config.yaml
num_hidden_layers: 11
vocab_size: 1024
hidden_act: "swiglu"
norm_eps: 1e-06
init_std_qkv: 0.0972
lr_mult_up: 1.34
max_grad_norm: 1.0
warmup_steps: 237
Each number is 128 + 24 x the weight over its row's rms, rounded and kept within 0 to 255. Layers, rows and columns count from 0. The size above them is the row's rms in percent of the matrix's.

# layer 7 attention output, 64x64, rms 0.153, rows 0-20, columns 0-63
size [ 96  76  85 113  88  93 107 106  99  96  71  97  88 114 105  93  98 112 101  92  81]
[[ 88 136 169 134 128 169 118 135 145 149 148  90 115 105 160 120 146 158 167 194  88 123 142 106 163 106 105  98 144 125 125 144 173 155 109 109 120  89 137 126 133 101 157 103 123 110 126 139 118 105 151 111 140 115 142 151  95 115 112 120 147 158  92 122]
 [104  69 119 142 125 137 111  99 134 117 155 146 119 123 146 182 137 170 114 160 118 146 142  94 129 125 160 151 151 124 125 113 126 111 136 157 146 152 112 156 135 120 127 116 132 158 106 141 116 141 122 148 107 103 150 175 150 196 171 174 140 102 118 113]
 [179 130 126 144 135 133  87 143 147 164 108 112 116 163 129 111  85  95 116 111 155 149 100 114 147 152 129 114 140 130  81 101 105 165 131 145 146 136 170 104 142 124 116 138 116 115 127  97 121 186 149 113 159 120 136  94 151 113 153 155 158 171 150 129]
 [ 91  80 138 122 109 148 153 154  80 130 117 119  98  98 155 124 126 160 147 181 120  61 164 112 132  55 127  95 124 147 158 125 116 126 126 118 135 139  93 141 130 150 118 138 120 130 103 153 144 121  91 131 134 114 129 147 139 128 111 150 101 125 125 126]
 [149 139 104 131 114 139 126 143 115 118 108 130 160 139 127  82 102  97 130  93 141 128 112 125 138 102 166 127 100 149 117 106 144 104 116 126 126  67 151 159 116 110  98 102 116 155 195  90 103 139 132  93 150 151 120 167 113 127  98  91 131 143 101 104]
 [ 86 135 162 131  76 129 105 136 109 118 105 129 127  95 124 132 101 164 122 166 137  64 153 118 127 142 109 164 152 199 119 142 142 138 129 127 166 178 132 124 161 127 103 156 151 125 127  93 113 142 122 135 127 138 139 110 104 111 106 120 112 109 137 103]
 [130 100 152  87  94  89 144 147 102 117  97  97 150 144  84 154  91 140 102 139 116 120 151 161 166  95  90  85 137 160 131 184 112 112 116 151 152 145 106 139 114 116 106 163 150 108 110 147 148 112 111 146 135 122 108 122 129 142 139 101 100 111 127 112]
 [167 134 145 135 152  96 108 177 137 125 127 102 121 168 104 128 123 123 129 112 145 128 159 167 161 134  95 112 125 126 157 148 116 123 144 142  51 131 147 135 120 153 107 106  99 174  98 155 151 141 144 128 112 139 159 173 117 131 109 144 169 137 151 148]
 [ 83 135 147  93 162 122 186 108 128 116 131 128 135 121 106 109 118 130 167 165 155 145 159 174 131 114 110  98 147 132 118 157 150 183 158 143 136 122 159 133 151 141 119 105 143 110 131  91 140 111 152 151 120 158 129 112 121 111 175 110 161 138 160 153]
 [159 142 112 106 100  91 141 100 142  57 144  80 129 187 141 154 164 117 113 125 128  86 126 161 121 161 129 124 104  98 165 144 136 139 161 117 109 119 109 102 107 124  96 134 122 162 178 144 130 138 108 114 135 126 135 127 136 114 138 153 140 125 155 132]
 [ 96 173 142 157 133 121 163 134 157 134 137 119 147 100  83 152  94 128 110 107 133 145 101 135 118  82 120 121 101 132 150 168 123 122 121  94 122 172 164 138 127 109 154 128  94 134 137 133 126 104 103  85 133  60 130 124 172 154 125 142 134 117 156 130]
 [161 102 113 112 119  92 167 139 148  85 145 108 167 190 136 122 151 148 156 120 100 101 177 158  80 145 105 129 117 140 172 156 118 112 156 100 133 102 103 130 124 155 106 118  95 153 124 141  92 124 103 132 123 127 121 162 117 138 120 128 137 122 146 140]
 [123 131 120 151  71 155 157 119 146 160 174 114 128 105 136 116  99 170 183 157 116 101 147 134 116 120 129 168 169 155 111 122 122 106 109 141 184 128  87 132 114 143 126 149 171 117 128 119 130 111 113 143 113 116 101  90 123 145 118 121 110  87 119 115]
 [181 113  77 146 129  96 136 128 143 137 139  83  78 184 141 150 134 152 153 146  97 110 139 141 122 169 110 141 178 113 149 168 127 155 138 131 109 100  99 149 138 145 103 132  83 136 140 139  98 112 138 130 159 135 128 133 106 155 132 109 109 124 138 134]
 [110 161 151 149 137 170  76 125 121 134  75 107 116  90 130 116 104 110  78 132 122 143 105  94 165 143 132 119 122 125  99 122 148 146  91 117  88 174 139 133 154 149 130 106 135 140  65 149 119 122 158 143 120 120 136 164 140 134 148 137 135 153 110 143]
 [138 142 126 106 141 119  93 121 130 104  87 101 152 145 108 117 127 122 140 136 140 131 145 147 121 139 115 135 167 165 143 164 134 139 129 178 126  74 100 138  82 111  76 150 166 148 163 107 104  96 142 143 112 145 133  79  97 107 121  95 141 129  98 142]
 [ 69 179 138 108 123 145 108  90 131 114 122 171 146  65 143 122 169 127 125 121 105 128 116 100 129 107 133 143 108  71 150 133 149 144 118 108 122 137 160 135 148 122 114  82 130 141 106 106 137 136 147 106  96 101 143 117 153 115 150 120 157 161 133 157]
 [131  84 122 127 115 115 129 141 148 134 103  77 102 157 110 144  96 163 110 137 125  74 148 151 131 122  96 119 172 130 179 193 105 122 145 147 120  67  91 146  83 130 127 118 129 152 147 146 126 138 112 124 123 146 126 135 115 131 117 129 133 150 107 116]
 [137 110 110 167 111  96 140 149  96 102 124 132 128 123  96 159 106 140 134 161 137  85 150 181 106 135 129 138 178 138 131 130 112 128 140 146 171 193 102 110 127 130 112 173 142 110 117  81 128 115 128 132 137 141 111  80  99 104 135 112 105 145 140 119]
 [134 136 111 173 105 171 129 164 141 173 119  77  86 112 144  92 112 179 127 152  85 132 104 114 133 107  96 125 154  94 134 149 136 150 142 127 119 162 109 125 124 125 149 131 142 140 103 164 151 143 135 128 135 101  99 136 137 150 176 161 131 120 131 156]
 [ 95 123 101 118 133 155 168 105 171 160 152 124 129 108 149  86 144 117 153 140  89 124 164 108 126 102 150 138 156 136 166 128 135 166 112 122 153  85  96 126 112 118  94 105 116 126 155 153 109 125  92 131 146  83 109 132 132 141 180 112  90 139 132 120]]